config.toml
n_kv_head = 1
norm = "rmsnorm"
positions = "rope"
bias = "none"
init = "trunc"
lr = 0.0101
beta2 = 0.99
lr_head = 0.00777
schedule = "wsd"
final_lr_fraction = 0.05
Each number is 128 + 24 x the weight over its row's rms, rounded and kept within 0 to 255. Layers, rows and columns count from 0. Numbers have three digits each. The size before them is the row's rms in percent of the matrix's.

# down: layer 3 MLP down (transposed), 1536x384, rms 0.247, rows 134-200, columns 64-127
# gate: layer 3 MLP gate, 1536x384, rms 0.257, rows 135-201, columns 64-127
# up: layer 3 MLP up, 1536x384, rms 0.264, rows 135-200, columns 64-127
down134 104:127136116144146143102120169161165114129112128105138138139140145158102123117120126104159115134115115175149072124100100144089112121129137106141156115121133154133122133114109124161094144109122132
gate135 095:129122121140130128183106129136127119119149131152124121088156125106133110135127130144152115116132144151128142144121082148135133149103103114112140096166115115130140077109109064115157171153120159
up135 101:142155109139117117122116153126063131153130082101069133136185104160178152081105079101162140155146131109121122160066094118132082133085141123149143128133101094129149135151131114120072169114149146
down135 096:125062171085134136144154094098148123100125129121135160113121116148135128120108109125125112132149149110132111150109120125161116101152118137160117154110142107144089133094125189155131101080118130
gate136 107:130142068150150138125133121102160118128153135124085122144080114137118107137170146187115109121124134127115108116135116138087083096149172142079151111151099115137138151095121138112151136104155151
up136 107:131098149113103167067160141162127105152137133170124136143089121147089134129136182161104107142109157141092134145085095133131080138136118133106212147192160128129103165124130148129130151141173142
down136 100:133113076142136134142138133130121107139131101116113139126087128123140147120123115133123132129187107115134138160131146165166172180136158147107125079120119103118152131103154140147115153154091110
gate137 102:086134117135132120131098116145122147094124128098133140156146141104143114104131190143172115119132155140095122130115141102147128161063149131150130136099138112152151112115149125160122124161113126
up137 097:085104129115132151104153142129119070145156111107122114131147124157148145096123156154145134162113155093088147086092090135127153152113130162100164151116113131141165127107125101118139089115157162
down137 103:159089111126115133112096118093110120125140139158119126145109155120117152102125135106115072117125086101103148146147104119099106140148113114113114111118166148133117116116116144101160117148171098
gate138 105:107124155110131129148140124158094149111102127175161142113136115120148160174114084163061128117137105154115184147119115114176087140136128085091152115119145156117067124134100109134115130173104139
up138 100:102141137111141123103109128148116089097130123094124163139156149159094145143152112135139154160165140122103130152157107112183124116127133152089167138123099126124119133096119151088121105100157152
down138 101:139152119060120141118134169146133118120120157166125140127133109166146142129121127072158078143114119129149188141140108106132125116121136118107182124109161107156106136153120113133139128145140144
gate139 103:155120149119095104151088124105129135135161136148114090144151119153136098160124094128157164138141084100138162129158105125130099130136082155164150131147129133101147129149096123097127125120154173
up139 094:102144142112139086164138163116111128090181124126157112120170148122184131136143098101140129132075068122118157094138119168115140152106119103143141144157099105075120158159141093102164126133160129
down139 098:153117145066149132091155120161150128141138116089089120124104092172147135120107131145117155119149103127153122067157091115108116150108155120103116152146111098124128158165095156126139130160141106
gate140 101:118114169130158137094128113093137116164121085113131125134138039103127102091101113143099171123150106161137110157116151132164122117122137141174111178121146120145130114121089137152122134108111150
up140 098:104115121125154069110150076158145160129120118108116111151114068137145202117133137132167169096148145176171079148149130142129116166134139122115094161127090108129146129100114111171145178158096136
down140 098:105151128121114131148193130119127076115085146124091149100144166107142175151158117118125137118115142118119098134164099099125080141119091088135124123154134099187133129159139088144136100158153095
gate141 098:112118123121126146166084108113164116168134132177137120155085179153171120102152131167115117129116134085127133148120098127131125133124142148084088147111142151140107076129071069132107148096133118
up141 095:105112114119123112147116137182128114134153114134119162156130118151110123139126111111117120100128125116122123136093110132119141129125147134109122131114103106144116122093135113148148175145119144
down141 097:116138108171161088161111124150136145110126129112140165133095112137127133129130122144105116143145161082135141115147190163126132123138109107171148133153119121150118111157159108191121109106165138
gate142 102:142125117120162110097105153135157109186133119114108136093145130164140167094104147132116164137103086153142161150102104165084136152116124079140164125093145182106142101125109121136135090132116143
up142 099:113103124110163125144084138127136114122148111079110099156083156134111143103088155169141188119133152142088110125152154128143099105117134139098126152146157123131157153133149118120168121160164171
down142 103:161111083160157138103137136093149116169128132139152141134140116106154135131123139091117128128133126107139127138067123087134126116117103114146129130149116138118165153138136091127091161132145130
gate143 096:134146137125117140102103128119165146126146092132115158140110142143148151112131149100149144143113180128127187092152119070111119128089104136078143142099131148137083114138167093114146132130136120
up143 086:127143125177126141146167148118117110135124169112164128094153148169091107132131150093090124116161095137091105113087160162123127147151080150180107101138149138125113156106087112111150143127117101
down143 098:125103153095113112153140171135104093133105112140149133058126129147115149106108143106078136119124130132145088133092119198170094114151104122186067122142126104158102116122138145136131148164097110
gate144 099:087135122175113110212099135143119115158121163153139126165148148109114103128109120141149164100119170131128141097132184108127161101118134097104098137056093122146130117115113193160108131132117154
up144 099:118142106115124087128141128154137139138140120124153144127133065137112130118130152112162131167149136155125146136132151117134113104148122118174140150113130146107116101147098112092200121159131133
down144 107:121123082129110150136134121104148189116161164125118087125088092159143086141155143125110118131146125126085153111099135126075098130155153161123120136126158131113153146105132156119144140131118153
gate145 105:082100118169131111147086128102122120129127119129176145138134113170169153152133086133139116103133089142146124104077100132177106144121091140127137128097096120163120085120156103164147140090065144
up145 103:153112154134093098108099118145115117134105121123137165134102131123155074146124146137164132127127129160157108127166043152147134160119155144169101145149184126082132128150146173110111118121178117
down145 100:129133152138114132117147120109147068087178107125128100134096126134180141135141138117099161131108139130141137124169146162134141145093132149113118140122136188117072099141163193175120126089145140
gate146 093:129114185120095128166204124176085108106082179118130128154116176139155162152139138111098107131154131122148089157082180105118129131162122131159133119145119146141131118123105135115087141087123121
up146 099:184154141102115128138127095119197119138152129105122157157098097096154145094137083089152149112150106141144113125110113127124127119122133096152133130121126145117150128130145106147161136159137147
down146 095:182140144124169123140135127159167148143142101125152163107085133150123155093132129130124145144111097075163103157144110115127176114117117132148144141118111118157145107084126148154130121222151121
gate147 099:134075149168141129091116099100125114138107141153144094165141120145127143110131112123109144101134138144127122163130142117083141117122080121148144138084102128137122110075142133064156138099089099
up147 095:113115140114132067121137123181168135134099112130148106132170126119157110111156135120127110101112138103133103108110117143080139128103111138113141107145097100160122106062158119100188138117137156
down147 091:080142134127100131141117145107137133189160103088150116131120160083105163096104094116150124090142137116072120146140099145122152153161109125135158129121154108124129126140135140110124168121116116
gate148 098:113094112104105116119106114137088111125162110150162128135136133153080120135126100131149156163111162121137109129115139167145123133142133126150094131108130155107151126117107122114101136106163121
up148 101:118117125133108141117137093139132117126117123130117149084101144141127149154120102138136104116116154171175080118123101127130109116110121155113120137100097077178138102128091116138131131120158140
down148 103:135129156112135136111151146114143118145108149112101096101105187115132142135142134103158186112157106103113137119103142120121140122129105116116158087118140119155127137129116116140124119167160130
gate149 103:117105158127140141122083148122061133111092139099143166143098120113186098125101139142139144136152156124109118095130154094125112127128159152128126108143111137122133097148149140104118109128101131
up149 108:072115116148131142113127138096122126111121137093155114099162164112120080126106132086127117095112149127144152141172157089122107138113142114103178086089121150132117149129154098112143094141126125
down149 109:123098132111129118131146106105098136131130117174133124121106116130128140093109150080076090158152111082115158144116153136118141152143099138127107171110124170152123154150125110134163109112128149
gate150 101:121155162117124105116141157075148111091150131138122138104149118162122141131162153125142125110092150126132119131158125119127114094152142085145169138111115130119126116115134129134125105159140100
up150 108:123139120147130111137121200063130144156100159141132130117119120089127129163152116132109127103105133162153138117155136137140133121082153096108123141121153083165183142088110133068143088126136124
down150 100:134054112167153162136171105094150130114107141129104110115082136169095144091104092174128109105112151110140145153117116135120095131115144133130127107097131129139140133104201111165114114169116114
gate151 099:130123162127170147162135111078104145141120109096106154119128136130112106177156145161104158104122112155153166149116154117103110135125123166181125131123207149130117092173149136131144133105111134
up151 106:115098133121192178112143117139145135134160133152195104112141132132127145105118157134125106122158135150125155139102089083133143122160132141095137139091105176109068086135164122105081140107094148
down151 104:154174133150115135120134117142142130113120168107139144144123134152166121111162125128130106142124115110193146095132124120142143122140140170125126132078114154177118083097172146130147106152120146
gate152 094:143120126118139094128086102126111157126128112156145114141092113199076149114163144116109150135070164151117091108121157146121141120086093132115108101132115126123118146088085139122170129128132086
up152 097:119129101140123143150182107132140077120140133143133133132095094135172181118088106138132155115140133139168118174120142074113115143172119091142116157128094125098118151147109142147143083109147122
down152 104:108148159133142081138135121129153095161126165092142134162099122107146123096114119111118115126184106118122128147121157129132163096156122116184107161128107125114152139123156145125187081132156172
gate153 103:130069125161123107139143171134127154132145118118125099129158095112148161134133095128089153103112116178139115139132090122121146127113147176104120070138153120141102168102082115203115151124136123
up153 101:120034113173104091138131134165103125140183084132130083121155143084162133114131081115112121103086160114171150121151141110149122099116121152106108119111146174101109098094076083125117146118124101
down153 106:111086123099140100129107164150168159059169121125102132139107137108126124153120122138130149124127134167129094103109150134132193113167096124134088145144110120112088107134133128112078151144154178
gate154 095:129136093162120110134089089089124106129146104115137141119141143124100146148161192131157133143111119131116108098105146132153145128109127141120115111122114103137098131116143047172130113103149120
up154 096:113118144140128112111136097131098113123107132132123135099160138134157105133184165138156158156100102093120167167140117172123157091152125072103106093113142140125098122116129100157123131133131147
down154 099:104123134105127097125136149118125123144116132096158117099188084154196131137113156148138138133118098147110140149154103122101164143070102183122091158096149138113111141128096105114129124182156139
gate155 098:096091091142135115132089113130147120139114133106180121110138105116089133140169131074102142103110177110136142110136109135136091127124135135099146122109126124136132132158119139117150094111117172
up155 101:104124152151118133133150107164133121103142106143093166137153149147109178097121161146134142171170111117119095140161128119188161099137148123129152148126124163100143134124087122158119140163133144
down155 107:119153125111134136162149145123146122089140051093137167150167114112105119137142143123085138128176128152083121131126149126131098111150113131128152155116140136187127100146097106105133160135121112
gate156 098:155167180123147083177168089110140108136126144144122170146139135145109091139127169172142076148120124090102156155118164145110089139140125118117128098106098117156112132130125172175128128127110134
up156 098:136101121124137093130101084140111118142100124117183132107103157137138128130126155109122130105129157158101166129071103155163130094161123069132176142145103123132131099085138152114173084108153113
down156 099:113167105103082128140113156137138125162090105111126143141159122124135088123181105126174158103175117133086112118081123159154121098092146121104133137108164186110107116118108159129133137105150135
gate157 098:164109119160089153125106097143121110141139125127147112149142112143102131092101106119117159157133207111134145136112119125135141132131118112123103117118136114089094125104135104111118111095106094
up157 098:125147120112122166119052122101167133163100120135144171117144152129149129142127131133139110123113102100127137144134115152134097126151115125155169122133153108127126149172126130184167071142127138
down157 099:073114160128157156132118096116137069131152130128106146152109163159095118146108172133167129082161139144136131101156168111126127116113122100159122137199097141168170142158133122123128094153124144
gate158 095:117148112103114156104154154152100110139139094116128072107116087154113162128120158132151106130120172121126103135129138110108137164131130103082131135148154118133116110152119133132076122159141153
up158 101:147136139139117105124058140137139172119136132180113099121120072133128115130136145128136108141160108109103091132129156133084127113085120168103139092142149111143118150140137115109148140125178129
down158 095:167127150100084143142145115158125121167109142130079116113120082162128129107115133156153122166119121083177158135113124043142141156167102127098100111104094145111115154108141131114117112148170153
gate159 099:145111163136089088138104139103184112110155111169161118114121098146088156143126162113133149146113078120132158162128154075138129111168119099128132112154179127132113147125141162164172102140167116
up159 097:139118112141111115138127095137123109159128094119163117142090092100113147112115120122119120142097075148157148104092131076097147158158183105119145107142102109083152143143134134120146078144148108
down159 097:150081140106106099164108062135126126120149122113143118108171105126106110140187114125144132157132119086121116078138092135108093157131110134148088117129181137139135157110096169148128151140120127
gate160 102:146124160116099144124158134040116108131121124137110164136089124120144162148139177125149103162114103145149161070196125119150166112136146130133159147139175103116084129150111104103113123116122165
up160 100:165125125141137201150128084149089103160147159133087124128129099118084103150194143126116111129135137169141163097094102127166106170086105129147130129096095122157120099141152088152155122158090102
down160 101:114122153118160144128138086124146133142103148113134149105145129184142115118114154094116107122138106110145106084118100125179082136115178194121151137113157133126118134066126144121115087131132143
gate161 097:107098161090110187131102134122083126165146156114092124133137083126138146158125148100135132120130145138124110088150153104125095137163107149087169173132147160133169115134102110087170172152129124
up161 098:136157151188097166136115110143134152116086111133124142137117194136126137110152151099145098153139124164100131125114115135127137140148130122111132132139164132140129143129113102179124133131086126
down161 103:101102101170163143111151121122119146111117179165150150149146150122053114134148131115113113124106166175120120106180115124151172102140144144153140170140135155138127148148119146160150136151148126
gate162 101:125139149130109142094144127131101101124151135126120136112121139161100160130145118079142136129110166091123135094133180138116080112131109107139125151243177074153148119130159111160133126106109105
up162 098:129123066105160148120104134135096105165136090117114128135122152106141055108152137109145135168140134156127121154124090145124150098109137153167117127113123146137126140127103145122121099113101133
down162 099:080131100186130134135135159119102174153164110148082085127127149132126111099141124153144125133130096151094127093123146157157137136131130142153127166125137094136129046108076105110127121127126078
gate163 100:142172092063114099091114171135118135108142133108142067113161106114118119115124159134123137123133128096105158145120137126158092149139165059112136154121158114129137134111134096116158115133127143
up163 103:096144104181130134137135108087124123142134139122137161143122141102154169102157126081119132155188129111104112115141058113080106131152110122135083148157104109119126132120153140112105123143125106
down163 101:112126170118147116156117076108141134082121117146119107164131136110132156130146133104170124122090135134145140140119105115124139130131142124131127103142135116131153114127115144091140124121124135
gate164 102:129118166155117135124134115099103143167112100155118120121121110123160135130106150132105096133109115126144078123154107167095170161121076167117125163101109136130097100113115131095095126117154146
up164 105:147103154150122127134139136183113133158063073120181127142088077118129129124098128071115114166101059129127151118105125099091119142102099112133132081151115101133113135074142138108140106143120142
down164 100:088127124100127165106119127130138152154117153111167124148146145142123175129110093103144131108130138141119093124180115091144127082132097154121112153158120119151132118140189128128149135138117135
gate165 099:116146116120151106150138140134095097115092121122073151129095084124116132114152142149109092102113125122133111111153135106089128125123123096119115145111147082165152131138107085160130104173123151
up165 096:138119104174119128153094131107127119119132118120124110125145103124131100128102168148132119144148102136147112118056154128128122125164134154115096109110120146092166120158123137160166112143133130
down165 097:117118124083143122103133149117128139169139150115141160132139136099127133129147140137098167120162084133088143129138144119108171141123087136133105128156106156118119143107082161151103091114145107
gate166 099:134147069150159166131122101121118123156121117135113138136114145154131121101153161139147148133122152100123112099092131133149129129124120161129169121192097179124135124109124169147155110133155105
up166 099:135096154145130099169068142128107117161135119161061138150092153160092135127127130128120135150113118116121177122089137112139123121152124155148129123134137114115131124125114176148090144102133120
down166 099:120111165203173117131099136169168115130154176165140119121127139145118109086122132128135105121107134160115156105138125135149136140155131141118120174108104122149072083160122153144153107134123109
gate167 098:102071098113166119116123169121133159166123131105140174135158134160130153138138155121111063115106115129135109123098134155127109131169100179147124168153119152156133154125128106165145148113105105
up167 094:102092137155150114127128109091111128145146150107178127125124131155138109124122148118081080111139083115118138147121150174127096124134102195120119135102094141099105121110121129163130153123109087
down167 077:130085143108104151075087134130146108119178152175107135141078123106125114135138151107115129140132105113102103126126134124120125097125185102167139132122115152140133157069117172086163110187080100
gate168 108:091130115136076083128150141105160134131124112157136135125145089150128162131105110124133101129132127146101127104128097149138128134179120130112120091125094136126153086118132098135134153157112163
up168 103:106163096142140156125145102107102150113158111170159151121097153108107094083109137087149097109112120121105092120128173136094116170105167128169129151114135122122113115156133149120128107116114130
down168 098:163162103120156139123121149096151132159156128124119144153146095148112125101145128132118105055112131154111081091107092101125092101093158159118189179150141151123115132089089117122110120153134151
gate169 098:107144128154103140122168124137126113088152094123085134137104162102093116126149139094133137132098150132117134143101115040129146083132106187121122128110173156152126159157130135125119141154117103
up169 099:148118103092071162173126116123094113160111160181121119122139091103153124109087130114165138109104102099110113152136146141146167093121140125128156143102104093181130122181147157143132117165102133
down169 098:157144109141164161118126115148142123115096135200101090143119144111132150130139153126109128126154096163110158115119158118172143166125116157106134161130143092101107154122153136126126105102124167
gate170 097:135111158133147150157124159116159067115121120156146137152148157118106114148148151177141110117113121091103164186166163133086129126161120135114126147175140106138075080137153108140158142117096157
up170 100:158121114124148141169120134110126154159104146135126133129084153110158124210133102112137133057135131135126131168163140138111099155115112156186077108144094144092121176126166162098168085083107143
down170 100:146159099124162113155163126120171142097124125119167112099124114127178121167132071102101142082107118127105140139094166114089092131088133153097154123128128136134153134147168124139123105130118132
gate171 099:157115170137171113146118129122122129132094180143111156152139095155179140127136124116161148152109121114090165160152137140151106172174084111152139114115142160152140121161133122079150098131163146
up171 100:100138153136099162122154138162120149118092143161121162176135133141138179140165172144162139126152139121117148140122133121177123142125107131148160115105126161134120138150127165111103089143171136
down171 104:082094129132123158109138113203096114085136156115155090163126123121125103121106132113147114142141128112135110111136095151115157163125105127136145127153156153153113163094121107134138132138127130
gate172 097:089150144112115169102135148166132106156131188103182097120087123124144142167142102097137139142173137128079105127125126137118115127137135101162132118177124125155123132134149128128122129128143128
up172 097:118156119174161127154117149141153147169143131131123090151172099125132130165109132115131104177117102128129115130097081145074124142183145149120130114117118124121121132124134144150127111131133129
down172 101:132171082109154088104144173081087144127139161114136143106138120100068182134138119108128129125129106125129137170128138099132150083079094126093140130089141143128152119072113114160116148097148125
gate173 099:105143123124165152129107133139170133097102158087146113138147140127118075192126121196155110129142135145142151168122117112150128120139139116109079089122132104120155104144120138136115131079135105
up173 102:165148151136088127152109106119094118138126134119121134115102135134123168110135158135104145115120118102157128088162153118127133154137082114152137130156135177149083150116112127139118140166105176
down173 098:132131101129120090104181128135114107126113156146101094108122129142102124134139132128121146087108091141091131120131106115133126139150167112109132179117119088147117165134131111103109104155131168
gate174 103:145164135134156136134148164099133085123171133115139093107128123117107148114128138087081115142105121106133126099088140144150122135115127145128115112146124122109136106099162142167140072145095158
up174 104:150144157126128125129108121092132167144118152114118164121113156148115143122148151158136170127150109099146137131152128131130116173142137099112129106134128169131129142151102108117088139076137132
down174 108:135129137127142104188120122128111150125116134132154094121156098106113085144134144145135097120143129132121179116080140128132125154130119139079092120145132093176097156133111144070129155151153114
gate175 101:108099149139110131137169116117112143126139119071140140133109120150123167122173122122138126145104169118102089163127127098152138122132124092124162123148143108150135149110103126165119126170163143
up175 101:117070145128106135098128124111114117095123089101155110101136123138121093076141131149099160114129122078168104148116112131114133163120147136086119144084152128179128101120132130149121066117067123
down175 103:101128130112162112060125116131151106125143134127094113121151121125090122132136137121195085123171116128115110119131112129109087081093143102137119115154164116144111116184139133159176121128139119
gate176 099:116154093119102104136115096111164117106131134125140126104159083096134166103166099135142087124083129145109134086142095127108083086115109146131129114162146158113142154171121138134171105140128140
up176 097:142075097102111140143112076092118170164084132127133108166111128120112146103117107101128136150138135141127101106131057163093081094127152136101107134156124129089154183113102149087131138143062103
down176 099:152118143147120102151148124089126125129092127133136154145149106147096113168109103097158103125190112136164120111131082166080129105119126153153118154119176175132146126083072169146112135124121135
gate177 097:079139140092076114118121185147118106107121125115143097147161130138095167116136160115115157132139113111139163112144125130117132159129129162054118099129116100151121145157139106062106108161113126
up177 098:128106092134107108097125147136130139146127123100141133114163159108127126114101093083111110130099089130174139128114124175135099105118146141124077145140127095116178101121124133191153128113120096
down177 102:119146137120150136113163107144117135117125145096119140119157102144117095124123090085130162145079104100134111109136137113138087109120161143132136155106138130111151083139089136144127138157148112
gate178 105:116088150156163108114133128115137142123138150150167104103124134123155139162114174105151128110120153137110142118160121125189138139144144168110140150128091088140090159134103144107113161125114150
up178 099:095110141159137118115114097109126113159120156126145130130184145077155116162137123103087163133129128129131089105131153135105146104103120150159122113163157125056139133130101113149126100108095129
down178 098:185182147095128101099144118134158130125155150169102112116141183131120122149117114134155138118139092148152147119113139127134122131176127140158132118132114154119115156132127150095106113137144140
gate179 101:084125139160150084150130174107123158071145155099175114090099115155116129119146133114131098123173133147137132129155165172143148136151122068164145105121140136107120156142107145102083145133092162
up179 100:126138109130123139090114121139139127132113151139106108132158125115112144111121133159168140162126124138141136127118125127148098132157126089134144132124124193132119097135083149112079169144104154
down179 101:101163129147144115133119162120134101110173136161180146116133123125137125144111133153142154153158144124144145108160118185154125129166127143105098101127130110148128095140079146094109084147105134
gate180 093:138143130171113112186154084120144133124090113121088111150132109148112143105089143155118089078126136111108137144103146129117065155096139175123132127171123122142117144146140151125114138151128090
up180 094:109101112119159118114122130189128086101138109106123096150124122136098127136187132136041112122047147119112109150145094123119120144153169090139190120094097119113146161116091120122097131136104085
down180 101:120098130106143102115148109077157095126120097149103126146143114136096175138136086094104129136099135108130100141116113096092125143120141101095129105119120146110157117151151143119084143143125125
gate181 103:145133191133143109089156150122112156085121110170137123118151183149115139158132137111112136150122098150119126128150108100143108137156108194114187144141116105109110135078160143113114122105104135
up181 103:101122094136156092138141072103147117181138149105154131115140095145145153133123120129156134158137138115122075126150127123123135132121154130106114135126083118144119103139115145124122146171158091
down181 101:170137170132152119120132105075072144177121145170120114127128126131104112122143123110073162116116098130102116137120179118110076111137148117138120138142117141118132129134094163156076116133146125
gate182 104:190104162136112096128112141142152129119134092145153160101128157180076132075135149143175084114078128156126144120096161110117137068106159126111120115158121112131137169159117153070122114130095166
up182 103:095125122101115149129145153130114095137137114140109082128094115117147079154094137122105117170095137130118127138143165119169098186118115111157148128113092137139133145132134073134075137102182111
down182 097:107133142121164174098145142074149129111090122075149097140113136086154095132141128105122151151171149151128127125113145128106079122137096104119115120053145128116159150151145171125157126098120165
gate183 101:121135152144112155119113104120121127159157078129139142079138116115115108099128131104149161141158087128082133140126141131122091161109127130129106112139149130106108105133129075158145105143153177
up183 101:144118117131142157117126113165092137106165111093104106164138130142112100120120146107149155112090105120098162152110109136127155128171108163141174131115139156150179132119172120160104160100087075
down183 094:098075166115129126123112145127088094133127110175123134130151134130083106189094102129122110119107126152126114106162128118139140121133107128144121127130117163135100118087121164130136138146117116
gate184 094:136098140141109156077122116130107089134124150125095109122135086120140086111144101128129154191146140108139120124099134085112123120120119108140061134121127114156092117149104084113123116102114132
up184 099:104162104090110153161091103110124156100122120156124155138101137108133163151122161126128103087094107120077179101101120149135091076115119156112159153148115139107120144121134126134077115144139133
down184 101:110159159115098088132117114194115133118106166090089150111128132142163130147121156140150103150107162130141142145122104093161138163142121130136109112136137128132150169159127099146116157114119153
gate185 100:161113096108119069146127113138104114123126115164121107177129101139119146166149081139178131126147117196147139142112142110119142166150142203132150118152108098156141102123118155138101166107155160
up185 095:081123170126106096121102134157125092120127089157141105109180130121160135121148112069127128107161102097107152148091104146092109184116153094154114107115151095140120123116114156125164089112109117
down185 102:095133142112106124141137132121098111065094189167129132152126109166146132078152162080117132131129142102135141112118096150120085147150138138107158127119147126145144112137152139137119141144098148
gate186 102:129094141113136131129115104143121114071139140119160151088090168192106148138151179145116130170106120123134126087134172122087174121140107111114138113116130137124112118148128104085124144135134121
up186 106:127120162112113133105138189142102113122105143132098128105112083134150115118113127111133083157073119147128123124150144175154103152188078117117130132098175170132161100126151106080132165120174121
down186 101:122156150135142170143154095148166111125090106127083148144107161122116153137101105167109107146127129107103110099198139124075105085174149146121135095142111166148130192151130124086112154145116134
gate187 091:072136097108122148110122142115152120124093115131075117083115135143101110077097167128108090133106172123097105130142138113135131096093077127141152145148142141144121159089161113155138126098128117
up187 092:148126155158139082151142130159155147134156137140162148134136130119128121171153096107143138114142114129131094159139113128089116099188112161110152112104115117145171141122092129155155129115095126
down187 098:184087175097148127133098156137093137126075117134128138124159095137146129102093135139138125144150097139122111129127121145117109057110094105120133099164148155122126121128138095098096166134163124
gate188 100:129148165110154158109116155170172138099163140106103146136151138115089092132107098142160080140130101150136087130152121109155155137136145116113092129104105126117157110153151149089130150144113118
up188 104:134192058121120162127163131104108136117111144152105085187157113098116117160131134124138153117078119132139163131112118140141135134136115094181133123167139087117100126130098132121088161110163159
down188 097:122084117168117098151116164105148134108108166126115181117124176151083152139116138148130050109097146120116108109150124145136135158133141109132154096115159103135137133123130092151116134117121137
gate189 104:128106112130152109126159141141153099157126169142139165104155119134146123124107097121100145142174155124110117104072120149135102077116150126103129112086165104128089132130153128137158139120155114
up189 105:182131124146133127083124107148128116175135127139072116101109134123111131121145126131103129123111152135120127135151130167165145155137131139115101100143127148137101115125125132112155117165127127
down189 107:128055090110142141113134107118113124135134111110137123126144130128135120153121115130074121132118124099136093155108121113129094099170150108116101127142163164118135098129160165117106139107123129
gate190 095:114084126122133100140147115093126130091122117129135141151098157124133137107140135090104176157208140115109157135153166133156117084133099113112135109157131073162115149110085143093143136112157138
up190 095:132086123125122128099137127145142117162129136130067124128130141127131144112141110160094147101149137142117101137166080125176099143117102127157131090130166137071141137093119178139135147137119141
down190 096:095162133111131136116154126104104103119165167148129119131101131141136163162110166123082108150112102131145153079117085142123106131162087176108095150148098095155106121134115141140110117130155118
gate191 106:141154106091129107131063132134178173114148092144143131120119135122128127136133108143130124114176155117143133115121164164142138138149094120146107142149112155129142137159126161128127119138148136
up191 105:113113122155133101139098128113152128123183099132128101148140123118160205117118103152125108141145126130103098124132124169112150137147161160138132089126129125110121164103142170116129115151127060
down191 099:143128143142159144150126120104117131136166147119140142096098138085061112138097138155084147121155136145136120143130094137120100158106103156106134100115109156126113101124118131159090152093116140
gate192 099:149123127165125103124138137128157119145184131166140179131161133152113145129100131133143122136147135171095120141140151138147129130160154102157187135114182167108118093148104134147153107121109126
up192 101:149111123117173054144117106116157185109166154133134138114085146151074120113169178146145131178121131164131154118166176150116104104120162133128142150122120098125104103147106085105143136153124164
down192 101:144152152125083141189107080114170191133139134111165116111126118133097119133138199125150102125103097139124143129162099193167117140172156182106132117142131123121156106139123099111135122145142080
gate193 097:106123128112106110126107114108167149125183140140123133121107138111119148098129121117065152153106100115096139132129133100118124155112138122132134142134120114173093104128173139102157114131172104
up193 098:158116081176144120111108159126128168115080154105148108112163142138111135092134143146096172085137111156143124145108137140157105140112103127076158134113126117165127167139152156143154129108152144
down193 097:166135113160145127123138139123156089135163109167107139100088125104175098105102166128151168136146149115130099132117130158138122079137128136125110122124142150117132176131156150124112145148139114
gate194 102:109133130089107173130108149138127104111162142132133106152141110140137135118130088135093123182064103099158116143150179103140115154143123131121120123102131174129185156106148129135111140083120115
up194 106:097128117140143152160159130131109129106125091134169097138145099158145122083138089087111157176121138095151131139086143120152106090139151127147144139114128129109146112136104137115158153112123087
down194 110:125111189070121069166121104118090137113123160147091068100134122152129088136140141108173125125107110143143172089108141130112103106149141131124116122149126115141153156130132123104119089142142134
gate195 106:143086134109123095147132147121175189113156132128131142116138087115121093088125088121138129091106132124152186155099135137077094173134171091180127140103175148094101137121103133082120088147071123
up195 110:108092092162156103176115137117097125087119148124169116128103159161104099130146151139150138096134126150094147151151134134138110126094119180114162132176116114120112139157133130107110123159134149
down195 104:133109116152154131140104139135165188118119125160139132066110114153114099162134124135120075112155128125106150130047157114133137117136126126110113094123134161118101125112143135040130122191134106
gate196 097:138148110131117124165113103078149106119126118165145177120132100064089168128108114103158141134124129132145104117161140147103171148096122118109140075116101093137112113091116134117169106148114132
up196 097:090158079131121102115123129085137111089145090145130169126146101101144147132123166109110142131140151168155112127131142141120159144157122141160106110137116126142124130123161107174124101123077155
down196 102:112141122139081129139141103142120154098115102153096131132140144124151124131088113136129163123095127146139141081108139130102082080136122110139120161172183129118120139091135145162112159131124133
gate197 105:127101156112103126138167138120144070136089158091138122140110149106115138122103138129125162140100116122135149163127145116126157073134151099107150125115150073140106134101131103106134129162143072
up197 101:115124135117076117105133111118105087141124117096141098118127131089082127174099152142124105079100144142114146142166121116107138097105123125137141100133130170164149101124131133091166140151140100
down197 101:146088087156174155085119104082126127115123140125155129128134121133127124071148143065109111124149116084126104114137106204102151136117109125120148107160121144108136117141133106084119142149110144
gate198 109:102148102121136110116154138097167150141106116097120127147150106165131109116137121129081130171138096091120111152121121153116095151129088114185161124104117097133106109143167122098164123102136120
up198 107:111145130151160119112127147103058114126121124119094103125121153099141139119107161109154142116104114148140094109104116097107137160143132126149080162121123156132114131160135116137154113155096200
down198 108:125096125120181086083157141125148102127135107117121102088136122144134157108147120113160107095132129081101118108134111101131127161131160103143138125155180133085159131118104119121094120103120143
gate199 110:173205119126104140158126160133129121069108165154105086129110132165146137129126126154121094125119101100106134144135135163167117130123138178143089131126140118095154107100123142142132145174162131
up199 110:121080150103130110134116172153120110120140127131145130130161158122118126130161123126139099100126124127118124108192067111168118115099161109108171158129149119184155144136118148136099121150118153
down199 108:138107102122143105128114142107116135152118127136116160119129114123132133133161128150131125067131117093069136118117137058101164120131129146135134138160136117121120105170131127088146157145140138
gate200 094:133172129125155139111119141146109142127128130114100147121145179134117128159102133167160142121125137120141114139128074132140123150132134134156131147117133137130139108126132105118109092154109141
up200 101:154168166098124124117140142144115103091109107123105110094127146114122115142137114136120125129145108138129105156126098134109157125084117138155165138126100113102153125108093120156115132102108161
down200 101:111099102094136148107127133071134096162119167117153127113148162141128130158168096121109178091167152155098107147130156134133134125144097085110152163174152094094140140138110153125135097142159106
gate201 098:148109101140126161133128126132109093141145094124139126138117179123149097157085155109132111086131163112165139145102146121164084088127179133136130131154171128096103116168150117085136092112132111